python train.py --n_kv_head=1 --norm="layernorm" --lr_head=0.00846 --train_tokens=409600000
Each number is 128 + 32 x the weight over its row's rms, rounded and kept within 0 to 255. Layers, rows and columns count from 0. The size above them is the row's rms in percent of the matrix's.

# layer 4 MLP down (transposed), 1280x320, rms 0.051, rows 1251-1279, columns 256-319
size [101  95  98 105  99  88 108  96  94 103 112 106 104 103  92  98 103 103 102 103 106 105  92 100 100  96 105 100 110]
[[144 164 124 171 105 174 146  99 149 177 145 124 130  89 127 104 108  73 171  85 101 113 128 117 195 189 136 146  71 131 165 138  63  91 118 139 149 130 133  86 121 106  85  58  82  92 129 157  90 167 127 118  94 143 144  97 130 138 136 107 132 171 125 129]
 [141 140 169 127 138 150 103 175  67 130 184 172 139 139 120 167 158 138 139 159  86 132 129 127 107  87 183 116 145 194  68 123 148 124 130 133 102 107 142  89 129  87 177 147 101 150  87 104  91 139 170 149 132  75 161  92 116 120 115  94 148 106 155 123]
 [115 107  53 191 159 120 145 107 107 107 100 138 187  90  80 120 134 205  63  84 137 183 112 109 137  90 135 104 146 131 132 145 135 114 100 114 180 129  79 102  79  61 118 113 117 125 156 121  75 135 100 117 138 174 195 122 146 136 112  60  81 156 116 132]
 [128 120  91 130 126 161  63 131  70 161 100 109 155 145 116 158 159 109 109 178 149 119 132  98  63 130 127 122 128 166  77 134 115 158 185 168 119 139 127 145 176  96  78  95 112 124 173 176 135 119  84 132 186 157 149 197 111  60 129 147 123 157 149 119]
 [ 92  98 145 143 135 112 145 145 129 108 165 104 114 118 122 128 140  95 113 157 152 143 126 175  87  82 113 151 108 121 128 113  64 120 117  92 137 143 157 121 149 127 143 126 133 118 163 142 135 133  84 127 188 107 154  76 152  89 187 119 121  98 117 183]
 [139 159 126 110 129 130 135 132  81 100 118 141  73 202 189  97 102 126  48 171 152 171 121  76 137 125 123 190 174  98  91 183 136 135 134 126 139 122 116 128 100 128 121 146 112 111 177 173 105 121 123 124 143 109 179 161 130 117 132  80 104  80 180 154]
 [176 154 116 147 199 148 141 152 167  74 136  96  75 103 153 154  76 111 176 104 181 180 132 100 163 134 165  90 137 126 127  80 162 157 185 141  86 116 181 134 124 155 231  70 159  80 119 120 135 102  59 142  82  97 155  90 129  59 111 126  82  71  93 132]
 [ 77 151 121 122 145 136 129 153 159 117 104 156 132 147 137 112 162 116  89 172 168 144 122  73 196 105  92 124 183 149 133 165 124  84 153 125 104 111 133 119  94 110 135 180  56 146 103  92 138 139 164 144  85 108 113  70  95 177  79 175 180 181  87 153]
 [143 100  73  87 146 178 106  76 135 147 145 125 122 100 117 134 105 119 187 160 107  84 117 134 166 119 130  81 131 185 109  95 117  80 157 146 128 151  97  82 175 156 146 131 136 132 141 145 122 122  89 150  89 104 110 162  94 151 141  76 124 124 164 118]
 [167 113 187 172 129 122 119  95 171 118  67 118 152  89 122 156 105  59 154  78  92 167 106 126  95 113 117 128 132 100  90 159  94  93 174 129  89  84 109 146 196 156 165 123 101 100 124 111 113  69 139 154 171 104 138 111  92  69 158 120 142 116 128 144]
 [118  78  77 117 106 125 119  98 191  61 128 111 156 107 167 116 139 132 152 145 159  97 183 138  52 133 166 127 120 146 142 145 124 146  96  93 140 154 109  96  92 163 152 123 113 165  77 135 215 137  62 133 193 153 137 177 123  87 119 194 127 106 115 151]
 [139  91 127 111 144 169 136 109 170  85 138  98  81 117  97 157 137  93  81 109 187 129 115 171 115 153 103  84 131 157 143 166 160  84 143 172 153  94 185 117 162 154 172 201 141 157 161  97 170 146  90 111  73 118 171  58 158 120 115 119 116 129 113 109]
 [146 139 116 116 116 134  62 116 128 157 211 106 146 128  69 129 152 138 156 102 143 139 150 167 125 168  94  92 132 166  73 113 157 173 138 181 136 109 122 135 163 118 194 147  84 128 199 110 123 169 153 184 168 167 108 107 178  99 130 133 137 135  99 186]
 [120 143 123 125 182 107 160 128  99 114 119 185 164 124 131  84 128 169 172 172  33  91 112 140 118 125 134 123 158 175 128 111 140  78 169 117 107 169 131 158 151 136 147 141 146 158 145 138 132  61 126 114  96  50 126 179 142 122 118 112 136 105 108  81]
 [100 155  81  53 130 155 111 199 110 117 110 131 145 124 138 110 141 146 129 163  77  55 154 122 186 169  94 136 143 133 148 136 173 133 130 129 175 122  97 157 187 122  48 117 126 156 154 125  90 116 100 137 161 155  95  44 116 133  70  91  86 107 164 142]
 [113 160  86 180 106 104 136 172 116 135 137 181 154 112 138 179 157 125 146 145 172  98 117 156 127 100 141 151 157  96  74 129 138  84 205  63 191  89 113  84 148 119 144 133 128 139  77 118 129  77 150 151 176 115  94 115 126  85  81 173 116 123 186 164]
 [ 61 149 206 107 128 164  82 122 103 134 118 123 129  93 158 162 171 115 158 125 146 104 120  95 163 199 173 119 117 113 144 130 151 188 169 111 148 150  68 182 114 136 122  73 138 107 167 125 155 153  85 160 143 155 169 139 140 122  83  95 131 121 142 109]
 [112 113 102 103 136 142 129 147 103 118  93 172 101  85 149  93  90 159 107 209 147 127 105 120 208 162 189 153  96  81  56 110 121 150  97 125 138 148 102 135 110 143 153 133 168  94 191  65  67 102  91 115 141 159  85  93 116 138 137  60  99 107 117 156]
 [109 116 146  75 111 127  85  98  93  71 164 168  68 105 140  88 118 124 233 137 148  85 157 116 151 107 174  79 193 126 135 130 121  92 118 148 136 202 116 101 176 138 176  28 132 108 148 122 155 151 155 108 148 169 111 100 157 160 107  60 110 197 121 129]
 [107  82 121 124 140  89 107 156  60 130 139 102 133  71 137 133 145 116 129 172 124 133 124  85 106 162 121 156 114 150 138 118 155 110 116  93 134 200 152 198 163 173 175 163 114 133  52 136 158 128 142 181  95 176 148 114 108 111 126 104 175 126 107  70]
 [ 77  23  92 123 138 102 121 104 129 133 132 178  93 100 150 148 111 144 114 108 135  82  66  81 143  94 136 183 147 113 172 121  95 107 144 235 105 145 124 104 104 136 108 157 169 172 105 122 123 158 125 128 136 103 138  79 125 173  70 124 125 146  77 149]
 [ 85  84 130 116 159 116 105 122 123  63 151 112 128  99 124 127 108 160 114 183 109  64 105 124 195  85 146 152 140 132 143 122 110 148 122 129 147 159  71 104 156 109 128  96 144  77 159 146 165 157 102 119 138 134 151 137  86  86 109 141 128  83 117 129]
 [ 93 143 133 135 141 137 103 151  92  99  87 135 194 115  89 109 142  49  94  93 131 172 137  84 110 158 112 161 163 132 135 127 219 136 152  79 120 112 132 205  85  81 146 128 116  87 129 144 106  78 189 131 118 112 163 147 121 137 142 155 196 138 140 177]
 [ 97 113 116 186 142  86 141 118 125 144  91 120 138 126 108 252 116  95  73 135 154 202 145 117 160 105 115 150 117 132 119 115 128 156 123 174 103 125 171 114 113  74 156 135  67 149 151  69 169 133 148 155 162 183 130  83 177 150 213 123 140 101 160 164]
 [142 105  33 155 143  97 137 101 212  86 144 163 104 128 133 143 126  61 150 150 143 136 145 164 147 135 125  84 143 129 166 107 209 138 155 150  87 159 204  59 107 118  82 141 157 127 136 126  96 156 177 167  51 162  95 128 116 118 142 157 123 160 125 198]
 [110 137  96  64 103 149 140 158  55 119 162 219 126 159  70  63 132 143 157 110  91  93 164 142  92 154  87 196 162 185 150 108  92 136  73 106 176 132 153 118 130 158 106 209 123 139 114 104  98 113 128  85 121  65 119 163 202 146 151 149 104 121 174  79]
 [ 57 141 148 129 190 116 137 112 180 142 162 140 100 143 128  83 172 161 195 138 105 160 102 149 123 128 184 126 169 154 124 169 166 127 154 142  41 119 135 115  75 111 129  95 161 146 168 178  99 189 148 128  95  56  97  73 123 165 102 113 107 149 109  93]
 [126 110 144 137 109 128 161 155 101 164 157 113 134  93 155  88 115  94  87 129 118 142 121 179 146  56 136  86 136 104 142 158 152 131 144 161 129 147 120  84 130 130  77  77 139 118 150 154 117 123 137 152 180  89 161 142 106 101 130 137 185 178 164 113]
 [162 122 134 191 133 138  56 156 117 110  98 110 147 164  94 191  84 121 143 145 143 180 111 110 102 105 136 134 111  95 130 171 167 153 130 105 100 147  78 148 127 142 164 167 133 167 103 147 152  76 136 156 176 132 170 185 123 151 141  96  94 123  89 126]]
# layer 4 MLP up, 1280x320, rms 0.0509, rows 1252-1279, columns 256-319
size [ 97 100  96 102  98 102  97 108 102 111 104 103  97  97 100 106 102  95  95 108 103  94 101 101  97 102 101 101]
[[ 68  67 138 122 114 127 148 176 139  99  58 123 156 121 121 148 121 100 114 127 162  98 135  95  98 163 135 117 100 159 114 149 145  59 127 131 146 115  92 122 140 166 163 158 142  75 222  94 101 108 130 147  99 173 115 129  82 105 120  86  65 149 126 163]
 [113 144 138 165 134 159 190 164  78 219  77 142 137 125 155 140 165  90 181 142 115 124 116 122 151 128 187 159  98 140 110 118 150 129  93 159 107  88 118 154 140 151 112 179  95 182  90 142 169 125 147 149 168 143  66 118 112 129 141 196 177 204 166 150]
 [137 136 160 129 146 131  86 131 131 126 145 125 176 103 159 116 134 173 169  71  91 115 115  92 122 144 109 139 111 120 143 149 152  90 154 139 125 118 133 138 141 131 187 131 136 180  85  63 145 185 118 132 137 133 174 135 105 176  78 128 177 185  95  97]
 [143 139 171 113 147 125  92 151 114 122 129  91 135 129 137  83 100  95 122 158 121 167  96  97 106 144 149 161 117 136 134 164 190 135 143 113 119 155 109 150  94 174 159 105 116 120 128 165  92 120 116 118 126 192  92 156 154 113 160 121 127 102 130  30]
 [ 87 121 151 117 136 157 139 117 126 226 174 102  88 134  78 196 154  99 201 129 131 125 134 148 121  93 145  77  73 168 205 122 101  86 148 147 110 102 143 140 141 145 125 115 146 139 118 101 167 130  94 164 195 137  60 118 177 115  79 155 159 143 131  70]
 [109 174 153 162 160 140 115 186 121 112 156 125 148 195  95 145 149 172 134 144 113 142 117 120 112 124 143 102 159  98 164 115  70 130 118 166 124 113 116 188 164 117 151  86 185 124 127 146 120  91 101 115 155  92 124 126 134 162  34 153 149 133 138 141]
 [ 97 156 115  97 147 122 100  45 150 189 129 171 106 103 169 115  95 128  91  89 106 127 153 177 137 204  91 175 126  58 175 155  88 157 182 114 147 189 143 103 167 193 168 140 105 132  82 118 193 111 115 166 100 127 123 141 149 154 126 180 125 116 131 114]
 [126 126 125 150 127  96  71  85 140 162 139 123 120 127 119 161 171 161 128 101 117 157 116  94  92 166  85 163 110 167 127 121  86  90  67  80 197  94 154 136  91 129 122 114 158  58 120 119  99 152 119  87 178  92 135 108 111 176 129 146 119 115 147 181]
 [146 147 121 202 190 103 152 143 117 173 160  97 101  40 180 167 160 139 119 132  72 108 140  77 139 113 128  66 104 179 164  96 163 171  91 143 194 115 146 138 122 110 163 129 109 159 141 113 203 118  69 101 123 125 113 135 114 135 148  84 184 106 168 106]
 [165 102  89 161  36  95 144 135  61 142 151 102 111 154 155  56 140 133  84 145 187 121 154 118 124 139 122 120 118 105 125 150 148 193 166 125 150 158 136 102 124 123  87 182 153 175 185 147 156 118 123 153 153  96 160 154 128 125 103 141 111  88 114 164]
 [152 140 115 120 109 102 122 112 137 125 184 146 114 104 126 115 145  95 120  81  83  69  89 152 107 170  85 111 162 129  84  78 194 124  93 111 134  74 113 107 128 163 138 126  99 129 157 112 130 104 124 152  97 117 123 143 110 107 191  88 140 144 134 113]
 [129  93 116 159 130 129  82 130 135 100  63 135  79 115 164 121 144 117 158 163  79  79 163 142 148 129 124  51 127  91 132 128 108  68 172 107 115 115 119 126  86 131  72 135 106 185 151 190 142 140 176 103 143 102 108 182 120  48 153 163 130  81 148 104]
 [151 140 171 161 125 158  83  69 136  69 154 172 172 118 127 135 120 147 138 157 114 170 106 134 116 147 150 137  87 151 114 104 156 108  81  99  84  97 156  83 126 149 169 149 130 114 111 121 119 101 109 112  96 145  59  97  96 103 133 152 106 130 132 125]
 [157 139 166 128 149 115  95 116 158  71 113 120  95  91  96 135 149 123 151 124 170 142 149 139  99 129 112  76  84  88 112  89 102  82 172 156 123 119 107 170  81 111 149 160 138 132  82 102 159 143 160  99 124 122 224 158 132  83 147 142 147 140 214 113]
 [141 114 145 165 145 116 156  96 129 138 131 154  91 153 155 113 113 112 143 123 142  60 131  82 107 163 103 139 108 126  91 124  95 148  75 183 155 154 157 137 145 142 146 170 128 173 128 120 172 149 140 108 147 145 132 119 149 153 158 177 117  49 160 127]
 [175 138 111 163  92  92 193 139 142 143 117 122 162 122 140 136 155 132 141 163 159 183 152  98  98 107 141 138 145  97 142 158 107  98 127 114 186 155 180  98 119 126 117 189 166 177 116 140 141 184 162 150  85 103 122  91 109 127 167 178 128 131 135 129]
 [ 84 147  82 114 128  68 173 193 137 120 144 110 174  81 135 106 119 173 158 124 188 163 151 105 154 154 145 166 134 131 128 143 144  96 126 128 144 161 120 179 144 134 127 151 150 144 140 149 154 184 154 112  75 146 130 114  76 112  48 160 125 125 100 127]
 [150 164  95 183 161 120 102  98 129  97 145  68 126 165  98 160  69 115  90 120  89 157 166  94  62 145 125 191 158  89 151 141 157 142 152 121 185 176 144 140  98 166 155 115  78 160 128 130  93  92 134 104 103 154 157 161 154 107 138 180 194 147  60 139]
 [131 181 113 122 180 155 132 168 112 148 104 129 159 170 119 164 156 101 140 162 130 190 109 153 113  82 167 128 114 178 154 145 157 151 141 155 129 101  80 132 114 107  77 143 122 120 163 135 120  72 118  61  81 170 128 102 128 135 144 119 116 177 119 155]
 [163 128 150  74  60 127 111 202 123 146 116 134 117 114 120 131 123 107 164  96 114  87 102 105  85 192 133 139 120  88 113 122 132 149  70 153 157 109 118 164 167 160 129 101 171 132 148 152 102  95  42 138 143 121 147 170 117 118  74 164  58 175 126 117]
 [168 138 118  97 126 123 108 138 137 116 130  77 109  82 141 108  88 155 169 155  89 121 121 156 123 116 135 152 171 115 100  85 114  91 187 165 175  74 171 107 170 147 104  63 160 111 177 123 129 152  70 188 106 117 137  98 176 140 207  90 120 160 166 150]
 [157 113 136 127 133 101 141 107 172 148 153 144 123  80 129 111 128 197 144 167 163 122 139 161 111  94 123  91 121  88 119 132  83 184 111 103 147 111 122 104 158 174  75 137 123  70  79 135 106 203  95 127  56 143 111 129  99  57 115 113  51 105 149 104]
 [212 196 113 151 167 146 111 129 149 156 155 154 132 133 134  80 200 167 110  65 108 151  71 118 175 123 115 134 116  88 137 110  95 153 119 135 138 143 107 123 136 129 171 131 129  92 128 144 123 118 139 169 108 174 121 152  63  55 102 117  72 133 200 135]
 [ 95 175 114 140 155 153 108 168 104 160 100 118 101 100 127  33 148 146 144 118  78 104 144 118 139 104 163 145 105 160 137 168 129  93 133 123 146 100 148 151 120 172 129 117  87 108 105 170  92 110 151 139 123 101 100  96 132 174 114 171 123 117 149 161]
 [167 132 159 133 139 177 169 125 180 188 131 108 130 120 189  88  72 128  98 147 158 174 119  87 126 165 146 174 123 157 122 133 172 120 156 176 126 117  96 126  87 114 163 126 153 116 120 168 151  70 160 147  80 120 126  89 123 134 119  83 117 103  90 159]
 [155 111 134 147 102 121 165 120  46 106 102  81 189 125 146 123 142 170 154 135  66 108 124 140 107 135  76 104  90 138 171  77 134 149 115 131  94 160 155 134 109 159 105 185 166 132 132 170 173 168  94 140  79 170  93 155 109  99  99 132  90 153 129 159]
 [131 150 162 142 130  72  61 193 119 164 107 114 119 112 198  88 174 121 160 174 106 180 192 129 148 152 128 109 147 109 151  65 151 144 157 146 129 168 148 115 158 109 109 126 142  86  88 180 122 122  91  51  51 191 131  63 135 123  80  92 118  68 158  91]
 [120 155 140 160  90 104 135 134 145 116 114 134 154 116 180 128  92 123 173 172  72 150 122 107  65 104 124 105  94 113 147 133 134 152 126  85 153 166 104 155 108 111 131 108 201 158 102  59 139 123 149  69 104 145 139 130 102 164 210 136 115 106 123 111]]